{
  "hidden_size": 320,
  "num_key_value_heads": 5,
  "norm": "layernorm",
  "positions": "rope",
  "rope_theta": 500.0,
  "rope_fraction": 0.5,
  "attn_scale": 0.177,
  "bias": "none",
  "parallel_block": false,
  "init_std_up": 0.0359,
  "optimizer": "cautious_adamw",
  "learning_rate": 0.00134,
  "beta2": 0.98,
  "batch_tokens": 131072,
  "doc_mask": true
}
Each number is 200 + 30 x the weight over its row's rms, rounded and kept within 0 to 999. Layers, rows and columns count from 0. The size before them is the row's rms in percent of the matrix's.

# layer 4 attention value, 160x320, rms 0.0407, rows 157-159, columns 80-159
110,164,133,301,215,235,208,197,242,233,201,162,186,217,155,221,183,234,212,176,179,183,217,167,199,189,183,190,237,159,186,204,219,171,196,227,257,174,218,164,189,193,170,192,213,203,205,199,209,263,200,157,141,214,200,218,200,211,180,196,152,166,177,180,222,216,199,146,169,211,201,154,189,175,242,208,210,223,211,146,203
102,211,196,156,243,201,202,160,251,253,211,211,213,190,261,218,249,229,183,220,166,194,211,194,206,187,222,235,257,210,201,215,178,213,190,170,203,170,206,176,189,190,215,210,203,201,221,252,157,214,204,266,218,185,180,213,163,227,212,193,185,153,223,176,206,190,208,132,238,211,159,203,136,202,214,210,221,227,187,179,192
107,254,182,227,191,205,189,164,201,217,191,218,194,207,218,183,189,216,241,194,169,230,211,183,151,141,248,187,164,202,216,186,246,222,238,183,206,172,172,232,186,214,229,232,221,203,214,211,187,179,200,184,228,166,170,191,154,195,187,228,210,170,247,161,192,179,197,214,209,237,190,218,264,197,222,145,217,211,173,215,212
# layer 4 attention output (transposed), 160x320, rms 0.0454, rows 157-159, columns 80-159
101,156,223,215,205,185,193,195,212,177,229,245,204,235,158,219,184,265,169,216,197,210,254,195,181,219,208,188,201,199,221,172,254,185,228,258,198,179,184,209,170,177,210,258,219,175,249,174,212,220,192,247,233,120,156,195,158,249,182,228,257,175,177,152,204,164,208,166,177,231,192,232,164,234,171,149,205,191,205,159,240
097,200,231,146,216,193,185,204,235,213,245,221,237,253,187,201,218,180,215,191,186,224,241,210,144,214,169,190,196,182,236,220,204,149,206,209,160,217,263,194,203,194,181,196,211,180,195,213,140,178,167,191,199,178,219,223,207,236,235,179,174,180,216,180,169,163,174,195,244,209,138,246,228,190,164,203,196,187,210,182,233
109,194,187,180,182,174,151,200,213,249,247,216,218,260,228,218,206,228,182,150,152,162,184,189,185,183,191,232,180,170,203,227,169,180,216,172,169,222,193,201,169,198,216,214,196,208,184,187,186,227,222,251,227,237,222,162,193,141,208,255,192,220,177,180,175,220,245,201,222,205,249,225,208,229,179,184,223,159,215,170,201
# layer 4 MLP gate, 832x320, rms 0.0452, rows 0-27, columns 80-159
104,224,265,256,200,214,209,221,196,161,199,171,211,209,205,234,215,251,202,203,157,219,264,188,189,170,169,235,196,213,197,150,195,205,193,203,192,212,132,218,267,203,233,216,190,211,228,159,201,232,223,231,130,188,179,216,198,213,217,237,194,235,205,197,164,181,203,174,207,192,233,206,203,205,165,231,231,254,222,209,164
096,213,201,202,197,225,207,188,232,183,240,177,224,224,170,202,182,204,209,183,245,194,162,136,224,189,169,152,200,274,245,196,173,218,201,233,212,191,168,190,237,127,169,211,192,199,178,249,233,209,236,153,184,196,136,183,251,194,222,163,206,245,148,220,237,210,158,158,204,166,211,198,183,175,218,182,242,194,212,227,231
111,201,141,229,166,277,226,280,219,162,194,157,205,240,206,176,242,229,209,217,161,207,238,183,215,142,254,289,211,223,196,204,252,145,174,243,166,172,177,217,195,189,200,188,217,158,203,219,187,210,200,203,277,189,175,249,227,184,185,247,247,186,231,209,173,163,213,184,207,226,201,217,164,158,213,238,145,172,258,150,210
094,190,241,202,172,215,200,195,243,190,224,216,208,222,226,167,215,186,145,211,200,227,224,166,157,246,187,142,190,226,191,214,198,180,144,169,225,232,200,196,215,207,197,193,202,240,241,177,223,225,206,218,228,218,196,247,216,209,244,246,229,177,195,224,124,156,208,215,198,157,199,229,240,193,263,173,192,232,187,189,188
108,185,255,207,188,195,232,213,117,223,151,207,214,181,207,167,257,180,198,255,220,175,211,157,165,230,204,197,220,189,170,149,173,159,181,192,222,203,214,200,206,198,211,188,156,123,233,203,208,172,211,202,206,197,211,218,218,133,177,212,190,254,205,165,234,171,221,179,218,154,233,251,155,183,160,223,218,203,211,158,185
108,223,205,170,187,255,152,216,217,189,208,159,255,199,174,182,191,201,233,216,243,169,204,214,185,191,205,135,204,211,173,193,176,201,194,233,158,237,150,198,189,209,254,209,206,158,161,146,182,177,218,197,212,211,211,143,183,155,271,208,216,308,215,184,221,227,225,186,228,228,230,163,208,134,195,207,182,186,247,225,254
100,180,164,127,207,188,205,233,218,190,199,156,156,185,183,203,199,248,174,183,179,152,186,249,156,146,204,168,189,167,154,176,236,218,181,204,148,175,169,238,187,176,188,162,171,166,243,274,185,223,226,204,176,188,223,213,197,206,172,211,189,195,209,202,245,223,207,231,202,229,196,210,230,192,209,191,190,261,216,159,199
093,177,216,204,169,209,162,213,220,198,160,208,198,217,179,208,196,130,184,266,197,177,192,195,252,228,197,237,241,191,215,213,189,240,151,210,236,219,154,140,155,212,288,127,210,166,220,181,211,230,200,230,213,214,167,211,241,179,214,211,176,235,189,209,208,168,211,180,228,201,210,182,197,232,191,225,200,183,208,197,274
106,218,210,220,211,144,218,201,213,217,221,195,181,230,259,216,238,176,175,166,199,183,168,236,159,202,235,196,163,189,211,182,206,205,218,235,207,218,195,190,208,199,205,170,226,180,185,248,231,183,198,166,180,180,178,202,232,180,229,185,246,190,189,230,187,208,185,236,164,219,189,200,255,240,198,182,188,213,223,206,243
097,182,206,158,203,180,168,214,238,134,236,214,256,202,224,223,212,224,186,162,211,249,185,241,204,182,192,157,250,175,195,263,248,199,188,193,209,177,222,157,188,144,183,226,214,195,208,130,202,193,213,185,172,179,143,164,190,220,210,247,197,187,151,137,202,192,186,122,203,155,235,236,231,138,212,196,205,183,182,197,205
104,236,157,179,222,218,198,237,188,175,170,168,214,192,212,265,196,162,197,199,190,191,209,199,205,239,230,186,190,138,236,154,147,196,216,244,250,182,188,220,190,197,231,196,172,177,230,176,274,212,204,216,219,206,194,153,224,198,222,169,210,168,212,134,200,204,214,157,191,163,224,187,203,234,168,184,239,216,183,188,227
094,174,209,187,234,219,148,164,243,246,223,167,181,205,188,170,215,208,211,209,165,208,219,194,189,184,166,177,202,246,225,207,161,207,258,226,216,176,168,196,226,179,193,180,184,221,175,182,248,165,197,232,189,159,177,190,208,211,245,221,235,163,129,212,237,220,204,146,164,181,191,186,265,265,172,252,207,144,173,151,204
101,175,231,189,203,240,207,198,185,217,173,237,192,152,136,263,229,175,258,245,212,240,208,195,242,210,191,266,170,199,144,160,195,183,205,187,211,244,196,208,219,180,168,169,213,220,181,174,179,216,235,200,205,220,254,244,209,207,205,215,217,207,205,129,160,151,204,276,161,175,169,200,192,166,174,174,189,157,184,210,182
088,251,186,226,243,152,202,195,143,201,152,166,175,160,152,191,214,181,149,248,219,242,217,151,239,216,202,243,186,216,198,159,188,209,182,200,183,229,220,240,248,178,184,221,185,147,162,176,228,150,204,197,186,200,138,172,200,205,228,188,202,206,162,176,186,168,212,143,210,267,210,178,153,204,158,184,196,186,145,212,204
108,209,131,153,210,195,121,178,225,163,159,253,226,179,167,222,211,174,205,181,241,225,251,250,204,253,187,202,211,157,225,233,191,194,219,199,172,179,231,197,219,216,145,164,153,185,176,177,212,176,250,199,213,242,234,189,196,125,160,182,210,165,218,236,239,217,208,157,161,234,245,186,164,220,213,261,218,198,226,213,191
084,204,210,142,207,194,161,153,194,229,198,225,182,232,210,207,232,206,200,184,193,228,214,167,147,241,228,213,221,147,174,203,206,180,241,252,143,178,195,231,179,159,194,163,256,159,240,182,229,208,169,239,161,198,169,248,175,171,162,280,218,207,184,241,137,171,212,203,155,185,218,252,222,212,209,208,173,211,245,175,196
096,181,289,181,237,173,210,186,182,236,175,202,146,197,246,213,187,205,181,204,262,190,187,236,268,215,230,218,209,148,187,259,211,177,159,190,140,235,204,182,188,254,214,201,125,222,186,185,158,213,193,183,261,199,182,183,200,244,202,208,152,266,259,157,216,209,182,210,203,242,200,237,226,199,186,192,205,243,194,217,245
102,220,202,212,241,178,216,208,201,235,170,228,306,205,163,174,150,211,226,229,220,252,193,152,188,216,217,195,119,171,203,203,164,256,154,207,179,173,181,250,222,177,209,172,200,259,177,153,221,192,204,212,139,215,208,192,208,152,166,210,224,224,159,229,194,194,204,164,184,211,226,206,195,178,155,174,221,177,209,228,225
096,222,209,178,189,183,203,208,207,232,181,245,151,199,225,209,201,207,171,174,206,240,249,228,230,145,175,184,172,155,206,206,206,264,202,200,234,194,197,206,176,193,218,170,258,211,194,212,237,150,178,151,192,226,224,191,154,200,213,210,235,226,230,139,225,195,192,216,149,217,196,156,222,203,135,150,173,227,204,336,221
091,207,225,251,225,193,210,201,183,153,162,197,200,132,222,237,277,200,134,204,154,145,201,219,144,213,188,228,220,152,243,219,174,188,229,214,176,183,178,215,169,222,161,210,151,194,172,230,247,196,225,234,178,219,204,262,208,159,178,226,154,196,221,226,196,180,215,193,191,231,210,220,213,203,200,163,167,152,191,204,172
098,216,240,211,171,136,180,228,187,255,208,162,229,172,181,182,168,197,176,213,224,216,176,157,170,216,189,213,252,248,243,203,208,162,211,204,182,249,149,142,157,182,162,222,223,200,236,203,218,183,214,290,161,133,193,210,251,183,268,173,189,219,174,206,219,226,175,212,225,182,190,210,242,216,198,225,196,215,214,219,205
105,163,226,171,255,229,172,154,208,199,236,225,210,161,242,203,226,180,211,196,198,197,202,202,202,204,197,180,205,182,156,207,204,201,222,228,264,214,195,187,185,199,255,215,171,246,196,199,280,200,231,178,215,194,182,170,239,203,182,241,224,176,185,184,144,244,223,215,137,172,180,211,173,209,193,211,158,224,218,191,192
104,190,204,176,165,164,215,229,218,235,224,169,262,208,187,190,199,174,152,191,198,196,237,143,261,208,199,215,177,220,180,225,223,256,247,200,222,191,194,212,239,240,193,214,135,174,196,213,224,236,212,179,246,208,174,182,187,204,240,197,166,190,134,186,164,187,230,212,186,200,263,199,210,198,237,186,231,183,201,192,237
098,176,229,254,171,208,216,152,174,233,167,204,185,195,231,256,219,223,231,200,255,198,222,159,197,231,164,174,184,182,181,153,155,254,224,223,194,148,187,197,152,173,227,193,192,241,226,215,212,208,193,188,264,195,196,179,210,200,213,184,176,186,183,237,203,212,176,159,213,174,227,226,232,214,209,144,180,186,236,133,211
106,195,180,191,289,208,235,197,210,182,208,186,195,269,191,182,282,188,186,174,231,263,183,197,213,190,183,201,179,205,198,192,226,198,176,225,211,196,198,211,209,174,229,213,232,144,158,247,210,161,182,217,214,166,215,231,188,147,260,195,197,187,201,211,223,192,164,206,185,191,213,211,180,196,242,273,202,213,269,205,228
098,232,200,212,160,229,238,210,171,238,164,175,251,238,247,226,211,215,195,220,191,197,209,166,231,213,210,236,180,150,237,142,172,197,209,231,252,204,236,186,219,236,190,222,221,164,187,173,301,201,231,209,240,234,170,183,188,113,163,224,195,158,151,195,236,193,242,228,204,204,204,186,225,225,221,220,232,194,173,202,179
115,182,213,159,180,148,232,217,215,170,243,219,201,178,221,186,201,224,215,207,179,225,171,275,161,162,205,166,225,190,198,180,216,203,174,246,229,216,183,228,176,203,175,224,201,184,220,171,179,212,280,224,230,207,225,237,202,191,201,208,211,161,193,175,255,172,187,223,196,152,234,198,176,230,209,237,209,195,224,202,248
099,226,229,196,115,169,204,205,272,159,195,150,211,187,206,239,262,205,181,210,234,153,245,236,202,199,183,177,178,196,238,175,196,203,241,200,172,255,214,238,209,185,184,244,173,244,173,198,176,256,194,170,233,201,146,220,167,175,211,192,199,210,197,237,134,206,229,174,250,172,238,206,189,154,207,201,207,168,210,185,217
# layer 4 MLP up, 832x320, rms 0.045, rows 0-26, columns 80-159
103,213,209,246,183,179,246,179,193,225,180,181,206,246,251,128,208,122,203,199,314,186,241,168,218,236,179,145,189,235,170,206,244,208,143,214,162,233,213,231,215,229,203,176,209,218,240,148,212,253,171,185,235,181,144,190,180,202,191,184,179,179,225,208,248,209,197,234,160,254,210,152,129,206,216,209,171,178,178,190,168
099,224,160,208,222,175,180,225,180,205,215,230,194,201,202,224,209,230,185,198,209,205,199,220,224,167,230,196,191,210,164,233,183,233,275,182,238,237,204,193,202,211,167,205,195,182,150,275,243,162,213,169,195,167,184,235,182,177,198,213,225,207,229,241,197,182,179,194,185,186,233,193,220,205,219,211,176,197,203,197,189
107,233,186,217,211,226,161,171,199,199,261,204,210,228,223,180,194,256,210,194,215,178,252,202,212,185,226,237,226,175,209,183,231,204,203,224,220,183,154,208,192,178,249,153,184,240,166,175,194,152,229,180,166,154,152,255,188,178,204,191,204,210,214,193,196,188,159,266,195,194,179,253,203,248,193,204,230,174,201,189,171
097,182,147,213,143,230,169,186,192,192,156,241,173,196,195,170,143,164,196,209,200,143,237,232,219,257,222,177,196,230,173,198,193,166,212,174,201,253,191,182,172,120,246,209,136,209,225,183,217,186,177,153,197,183,189,126,208,209,217,185,210,161,204,167,218,188,221,183,243,227,250,212,192,178,196,227,195,235,226,189,197
102,213,260,206,210,197,218,260,191,176,265,266,202,162,182,235,138,136,187,206,272,197,197,169,179,157,169,245,217,169,138,185,222,196,225,233,229,201,167,214,193,189,213,220,238,202,243,128,217,206,204,149,181,200,189,203,199,189,128,213,229,175,239,201,197,217,270,150,176,188,221,140,238,225,178,221,180,235,231,157,208
100,189,156,222,241,193,215,242,224,241,233,218,173,198,190,222,191,245,181,200,177,169,172,220,222,196,186,211,143,203,184,205,198,257,194,194,219,189,261,145,180,254,191,154,155,183,213,228,202,194,195,225,162,190,220,199,149,247,288,235,180,206,213,148,163,210,201,224,196,187,166,198,159,227,191,190,192,157,196,220,227
100,269,241,226,167,202,174,172,178,204,238,243,227,215,207,168,210,187,228,240,178,267,199,245,217,215,222,285,184,197,227,203,251,208,179,168,236,200,156,149,200,151,230,203,212,209,183,238,208,209,210,182,218,177,193,201,184,188,184,161,223,162,179,160,192,222,236,227,204,213,252,181,223,213,146,150,214,152,268,155,148
104,213,243,228,145,216,176,184,229,207,162,169,206,233,245,191,186,150,187,143,239,172,241,126,122,217,171,193,204,188,171,213,237,214,280,178,190,165,196,199,216,215,216,246,253,167,215,233,245,225,213,190,225,169,279,159,234,175,228,240,211,190,221,223,244,230,180,229,229,216,197,231,184,195,203,235,182,148,215,184,197
099,180,248,151,183,200,224,203,249,225,216,217,192,251,181,248,233,219,204,215,209,152,199,168,155,199,196,187,245,196,171,213,211,183,190,150,199,230,141,187,188,201,186,218,208,164,182,158,208,222,212,233,197,220,193,208,136,211,223,224,213,165,184,207,230,172,261,183,190,158,200,180,186,177,228,156,181,217,188,203,209
101,241,208,213,230,226,236,175,189,194,187,215,187,214,220,171,242,202,180,140,159,176,249,246,184,235,223,240,206,201,214,230,203,220,174,220,224,153,163,229,212,162,188,183,195,181,219,155,239,130,198,176,198,190,161,227,190,234,238,200,189,241,259,190,191,148,172,215,174,164,200,159,229,198,169,228,180,224,239,160,204
102,167,167,226,183,170,157,234,177,211,220,146,223,245,171,202,190,206,229,208,219,190,169,233,205,217,203,143,227,187,192,211,230,147,153,186,228,226,193,176,213,216,188,123,222,131,173,169,162,253,178,254,179,172,224,180,207,150,171,252,225,243,219,215,172,209,201,148,244,208,195,212,161,193,213,188,185,164,194,172,183
096,180,192,229,228,243,207,201,185,252,170,180,224,178,168,203,205,245,234,142,241,124,215,161,139,180,226,175,195,233,167,200,181,159,195,232,198,184,192,171,240,148,266,201,112,194,202,180,221,194,192,204,213,202,184,212,181,199,197,155,260,203,211,242,226,208,235,187,174,230,195,161,268,171,167,240,223,172,189,200,201
103,253,212,173,238,189,184,212,215,191,189,169,214,188,182,180,225,173,210,272,157,236,229,175,199,263,176,206,196,208,214,210,156,224,189,202,181,176,232,214,189,232,225,260,193,183,188,176,172,179,205,221,293,229,195,190,177,232,183,179,202,201,224,213,255,163,199,159,210,212,183,159,208,252,188,223,198,133,152,244,191
093,212,136,249,209,165,174,178,211,214,137,188,191,196,239,201,243,187,211,228,216,196,192,175,220,202,194,218,214,158,186,203,152,176,194,202,181,179,254,178,189,198,190,200,133,184,226,148,180,213,183,181,207,206,191,216,247,207,187,192,236,186,272,193,198,176,218,189,191,206,183,202,162,203,189,231,232,160,225,183,221
101,169,231,218,209,228,206,198,199,150,169,188,156,213,161,201,192,210,255,206,217,182,138,172,213,196,196,203,218,226,191,153,129,229,173,212,165,179,227,200,282,149,162,237,217,199,182,207,220,211,179,172,219,186,203,208,218,219,198,162,171,202,236,220,244,189,163,225,222,164,176,182,148,175,210,205,178,208,213,215,240
099,243,160,187,190,232,179,182,212,194,198,187,192,249,192,184,227,220,178,155,201,209,194,202,177,265,174,225,215,231,196,280,260,197,210,189,205,237,211,180,165,181,200,219,184,182,261,214,265,233,195,134,153,142,171,223,228,235,172,185,187,148,122,204,162,224,177,180,170,185,178,200,146,235,208,197,245,202,246,210,173
096,270,209,198,172,235,172,142,191,175,139,122,131,174,213,207,195,173,193,226,203,184,209,219,219,221,231,242,216,216,121,194,176,184,250,185,205,219,216,211,246,181,202,261,203,174,230,216,199,220,186,190,185,148,243,217,141,196,209,211,200,214,186,206,180,210,140,216,240,231,206,230,172,188,163,206,219,175,205,239,200
099,155,193,241,179,214,207,221,173,154,206,196,171,185,168,183,207,181,219,178,226,202,146,234,254,174,227,229,210,165,199,206,149,180,197,175,241,243,167,184,197,209,251,189,210,213,220,187,250,196,214,254,193,273,134,224,219,203,249,176,180,175,149,213,163,208,222,220,215,230,144,168,196,219,199,194,211,218,181,239,177
099,145,205,195,188,191,169,197,195,210,181,204,179,203,164,213,227,177,195,194,190,190,202,222,199,215,215,192,228,247,194,186,220,153,229,221,205,170,169,184,224,165,211,172,195,184,256,171,237,224,178,194,251,200,189,173,225,176,184,199,172,240,213,221,185,206,247,180,236,153,182,177,177,190,187,169,206,183,215,162,190
098,213,272,222,221,279,152,164,193,220,213,179,211,186,156,238,189,201,227,261,167,170,206,120,212,192,191,231,186,205,198,169,216,257,187,214,174,161,171,170,246,194,201,196,209,203,154,196,206,229,182,227,232,210,212,160,158,190,217,228,175,241,153,161,165,209,209,187,212,153,205,206,187,176,189,216,161,188,251,149,227
096,117,204,216,196,215,186,254,226,215,193,210,265,205,197,200,177,231,211,217,169,237,198,278,187,214,153,260,166,159,237,203,216,135,189,164,198,206,168,218,188,239,253,180,201,183,200,198,253,201,249,208,246,194,136,178,260,237,218,165,197,226,148,203,208,178,166,264,185,210,202,194,191,232,203,178,191,181,176,180,192
103,253,231,177,152,188,185,254,197,238,225,260,266,194,207,175,216,157,215,161,188,280,158,198,204,195,232,177,233,155,170,243,214,201,189,206,196,246,171,189,263,190,165,204,219,220,240,226,153,280,213,162,195,178,180,219,208,203,181,130,183,154,140,160,229,162,250,264,180,237,192,229,120,239,225,201,203,243,235,202,211
101,178,200,192,267,258,202,208,168,132,218,239,196,208,198,221,158,184,188,189,203,211,174,197,267,146,224,179,245,166,240,188,176,194,234,229,192,224,193,204,200,224,198,271,224,197,188,213,231,183,210,206,163,175,230,198,216,184,205,218,208,184,197,191,196,234,222,175,188,156,233,205,149,167,184,171,175,178,201,161,149
102,219,213,257,222,162,190,234,230,230,198,234,220,201,251,259,184,217,161,206,159,220,236,215,234,194,153,264,169,152,218,250,213,235,155,238,174,176,220,208,214,196,170,217,148,208,216,175,225,204,182,207,220,186,207,218,187,236,171,199,156,178,225,180,212,258,217,223,203,190,156,153,199,189,181,147,142,161,230,209,179
103,174,224,213,164,211,221,207,249,210,170,219,221,220,188,195,164,261,151,189,234,214,252,223,261,213,197,240,208,174,184,211,219,195,224,180,169,175,235,199,217,215,208,268,242,189,185,207,138,248,213,188,188,216,260,147,162,196,229,246,176,238,226,201,183,179,225,253,189,160,157,191,224,197,177,211,170,282,211,190,218
103,165,198,232,173,193,182,198,188,237,193,256,201,203,192,229,215,212,243,202,221,226,223,183,212,157,208,263,124,195,178,208,181,181,249,200,219,188,210,138,231,211,192,253,124,185,207,156,178,256,206,166,232,145,216,216,218,153,189,196,245,227,134,149,223,247,165,191,182,186,268,214,175,225,195,185,182,206,223,201,199
103,202,205,170,190,203,238,213,227,200,189,211,213,172,207,147,194,194,205,221,176,220,235,224,171,201,162,233,196,170,179,177,229,253,183,181,241,185,188,205,215,165,204,214,238,139,219,241,159,232,190,188,189,162,195,189,171,238,190,191,155,207,209,190,224,146,240,140,143,197,240,258,195,180,235,186,142,229,199,214,165
# layer 4 MLP down (transposed), 832x320, rms 0.0424, rows 0-26, columns 80-159
098,179,207,163,275,199,183,233,198,180,224,199,172,260,162,132,218,169,183,184,230,233,222,219,158,134,203,209,199,151,220,218,120,212,218,191,196,249,199,212,167,241,184,129,194,193,229,207,200,198,271,211,155,224,193,156,194,218,178,203,199,220,183,179,191,202,220,208,256,203,261,175,163,171,218,183,191,194,213,149,202
096,198,219,185,246,207,146,182,251,212,147,188,204,236,174,221,153,237,184,170,111,215,204,201,196,221,197,196,184,170,177,207,188,205,176,205,247,227,174,217,194,220,216,198,160,268,204,187,246,133,149,209,144,223,190,280,215,217,228,174,199,179,177,210,203,116,191,150,166,215,186,205,187,173,203,228,216,239,188,233,229
111,240,191,214,208,234,159,213,226,208,229,189,230,198,240,143,119,222,181,157,189,195,153,227,244,169,172,181,211,235,202,198,170,141,150,231,225,202,218,258,191,198,187,189,169,198,181,211,232,188,199,182,210,175,224,238,236,177,238,214,256,193,180,159,212,239,174,179,239,153,180,210,155,205,212,220,178,213,140,261,170
095,188,176,231,182,208,230,176,183,194,213,184,236,214,142,189,150,190,179,193,147,227,186,190,201,174,176,281,156,224,226,205,150,157,191,217,227,196,195,194,236,240,143,148,233,233,215,202,215,182,169,183,211,188,230,153,207,226,192,213,252,186,242,185,213,192,190,196,168,172,196,204,154,220,220,239,257,208,178,241,209
101,170,268,163,246,181,242,221,149,154,246,165,213,162,153,217,208,129,240,191,114,229,156,177,224,218,174,231,155,221,216,213,174,209,145,200,168,252,229,234,193,204,203,159,181,166,158,244,207,168,208,189,232,147,160,224,175,192,181,245,197,217,206,193,251,255,178,200,217,183,207,210,236,232,165,203,208,196,234,211,173
102,187,185,184,216,236,254,228,195,213,148,261,168,162,219,209,212,202,208,220,128,215,195,172,217,195,186,213,196,183,172,188,227,179,186,177,210,183,188,229,200,163,154,191,157,213,158,242,225,163,181,173,194,217,195,255,193,209,199,161,213,202,215,263,179,188,227,220,144,185,208,222,210,109,193,206,252,190,218,197,188
101,134,144,205,237,199,201,186,228,185,166,200,177,211,220,168,210,228,137,192,205,201,219,187,233,223,192,155,212,239,185,173,188,226,185,230,216,185,189,189,159,245,180,175,176,230,194,265,213,160,179,161,151,207,267,187,194,193,167,225,239,208,184,186,176,206,247,237,246,278,171,211,212,206,166,243,175,168,211,161,229
105,202,200,179,179,190,204,202,225,230,177,237,236,275,211,232,183,153,215,203,247,184,175,143,138,191,207,180,259,197,235,203,151,181,219,187,189,214,166,188,234,212,131,219,218,219,182,228,211,249,234,179,187,193,251,154,234,157,219,210,232,211,211,159,229,199,127,189,209,210,193,209,196,204,216,217,205,139,198,226,193
103,183,236,171,219,206,181,140,190,159,186,202,214,197,172,207,164,151,189,219,206,190,171,165,159,175,215,137,165,267,182,215,165,199,197,198,160,207,213,160,212,241,155,214,192,201,125,240,228,218,188,167,206,181,194,205,304,200,186,154,245,225,188,124,206,238,253,234,193,215,213,248,195,224,225,190,247,246,226,209,185
101,205,211,224,115,234,243,234,207,173,244,154,219,218,189,174,174,115,207,229,185,174,230,198,192,177,216,243,235,147,193,217,200,238,178,176,137,177,187,233,155,112,207,199,206,211,147,200,171,242,210,214,208,216,212,229,246,215,196,191,170,233,158,151,239,211,186,218,210,181,199,254,213,236,169,215,199,181,190,149,185
104,159,245,242,233,192,234,239,150,242,203,226,217,211,164,223,182,220,206,189,269,166,191,211,200,168,198,225,184,172,165,190,177,180,105,235,165,216,275,202,259,166,223,142,229,200,150,244,176,217,214,190,180,230,233,209,247,248,239,235,241,204,149,207,224,148,163,180,283,209,187,188,221,222,218,242,210,272,186,199,198
095,204,221,240,184,240,203,219,189,203,173,152,155,214,218,221,192,244,209,216,224,162,190,178,196,199,175,163,242,173,230,218,166,188,179,157,193,176,207,195,199,209,263,191,187,192,213,202,188,186,180,207,169,194,168,227,130,198,238,250,154,223,250,188,237,211,232,226,175,211,205,218,180,271,236,242,210,163,261,191,228
103,218,139,201,258,205,209,232,191,209,142,223,179,231,259,240,243,201,203,194,206,231,236,185,131,146,233,225,239,200,139,183,160,166,179,237,187,211,225,214,170,214,212,201,155,206,191,204,201,242,199,240,230,263,143,204,181,255,205,190,217,175,180,203,195,185,194,184,158,191,184,191,182,219,192,195,214,215,163,209,212
085,212,227,223,184,214,205,158,238,238,238,143,238,226,195,220,265,159,226,193,166,213,206,213,216,221,220,198,190,136,199,218,148,211,145,200,225,195,219,210,194,211,221,193,224,142,199,218,169,217,207,227,208,187,203,174,248,165,182,261,164,236,230,217,206,221,159,222,181,151,160,205,205,151,214,175,227,242,236,199,184
103,195,215,174,199,230,191,192,278,156,177,174,228,188,217,162,203,236,204,169,165,200,224,178,242,216,151,223,195,231,199,233,211,302,225,223,226,201,155,241,137,207,189,243,171,202,207,170,232,218,243,181,218,230,227,168,163,183,168,174,171,226,191,217,142,174,202,190,199,187,191,184,182,201,178,180,210,193,149,181,204
095,191,133,206,218,168,195,209,225,225,175,215,198,225,178,217,176,153,148,219,207,182,195,189,189,206,229,234,200,180,201,267,191,222,184,159,184,218,222,269,194,222,203,170,243,154,158,220,215,236,236,182,153,205,171,227,236,206,150,224,251,240,128,159,271,214,214,227,150,191,177,221,229,221,236,193,231,147,209,174,184
098,196,231,203,125,193,178,260,146,203,215,228,236,176,236,199,195,218,163,219,155,238,203,192,210,134,208,161,157,247,217,244,178,193,167,223,131,202,201,115,226,229,159,168,192,187,192,183,225,150,219,224,236,205,185,211,220,219,179,137,212,193,194,226,179,172,181,183,181,230,257,181,200,165,237,209,209,207,225,229,208
098,168,229,216,202,221,215,214,245,212,239,221,215,199,220,147,256,157,218,200,268,228,193,191,169,206,161,182,182,217,167,224,254,175,190,212,213,217,193,190,192,243,166,230,210,208,232,214,223,151,217,226,208,204,156,213,211,249,234,194,181,161,214,197,174,191,251,178,201,192,190,253,206,202,198,190,165,196,210,227,184
092,173,221,180,182,190,148,191,220,183,214,173,177,263,204,202,221,216,223,132,200,143,220,211,256,245,174,174,167,237,188,204,163,198,170,154,191,169,178,213,194,167,177,201,234,262,189,193,203,151,227,150,188,220,182,225,199,193,217,143,207,201,204,224,170,165,199,188,208,214,171,225,201,209,175,245,183,256,201,215,178
093,212,203,226,193,229,157,163,209,183,142,223,213,198,187,171,206,176,253,197,192,222,198,187,195,184,196,229,179,174,125,140,196,205,224,248,194,206,208,142,172,163,156,127,263,161,177,226,202,187,216,205,196,229,228,230,223,227,234,230,168,190,228,206,192,193,170,165,240,156,198,182,172,185,227,179,208,195,195,170,160
099,237,205,224,161,175,258,207,152,176,138,140,178,198,232,209,176,130,178,189,221,187,228,243,230,209,171,198,275,174,185,208,180,192,184,163,171,142,202,166,199,203,222,178,203,213,182,168,211,231,160,153,167,247,217,214,210,216,159,200,160,227,241,173,231,136,200,275,195,211,252,195,220,209,210,196,179,205,213,191,179
103,139,212,230,211,171,175,218,194,179,223,222,203,246,205,212,180,213,143,212,247,104,194,150,197,166,214,209,174,156,200,194,198,164,256,219,196,277,239,203,186,182,237,225,172,246,171,183,174,202,204,186,184,191,193,189,225,136,216,227,211,212,170,190,179,222,188,268,218,216,187,224,188,210,264,219,195,257,179,149,122
101,196,201,184,197,196,196,247,199,111,174,214,175,186,204,182,238,234,160,164,208,169,252,216,230,214,207,196,192,165,211,183,232,281,205,154,198,197,209,166,160,196,207,194,218,280,212,183,178,129,205,211,230,185,226,230,189,224,184,257,129,209,238,177,201,196,207,210,181,198,189,213,246,243,183,178,199,192,224,191,221
102,217,167,279,248,169,253,199,212,191,228,182,192,199,180,223,183,184,230,210,199,186,166,188,199,200,228,185,181,222,228,201,199,155,198,208,207,165,197,208,220,213,196,266,194,231,185,187,242,176,223,166,225,217,170,140,219,186,241,219,159,162,198,225,228,184,227,227,176,242,124,198,164,234,126,151,156,195,229,213,189
104,175,189,212,225,218,213,251,270,230,209,208,158,206,196,189,183,204,184,176,223,191,246,252,191,208,232,202,190,165,251,180,234,221,242,179,140,276,222,247,230,196,235,215,190,184,157,155,226,190,141,144,202,231,182,171,212,177,245,169,228,195,192,206,173,204,229,245,229,231,234,174,201,224,146,202,129,183,222,143,221
101,212,149,192,201,205,234,201,196,220,153,137,164,215,182,149,247,204,187,206,168,179,288,223,215,166,251,258,167,210,237,189,217,189,186,198,188,190,171,233,210,255,219,229,191,174,185,223,286,204,236,220,215,164,220,225,189,185,194,215,191,197,194,194,281,174,194,249,270,186,234,169,145,215,213,179,250,167,173,193,212
106,169,206,206,194,199,231,161,151,150,207,215,214,204,191,205,203,208,216,152,243,230,181,191,184,261,244,204,195,213,259,233,227,227,218,245,183,199,137,193,154,170,156,208,185,174,184,225,182,246,212,223,220,200,160,182,218,209,212,227,196,193,208,204,227,225,183,245,172,182,181,203,170,167,213,228,199,229,175,203,187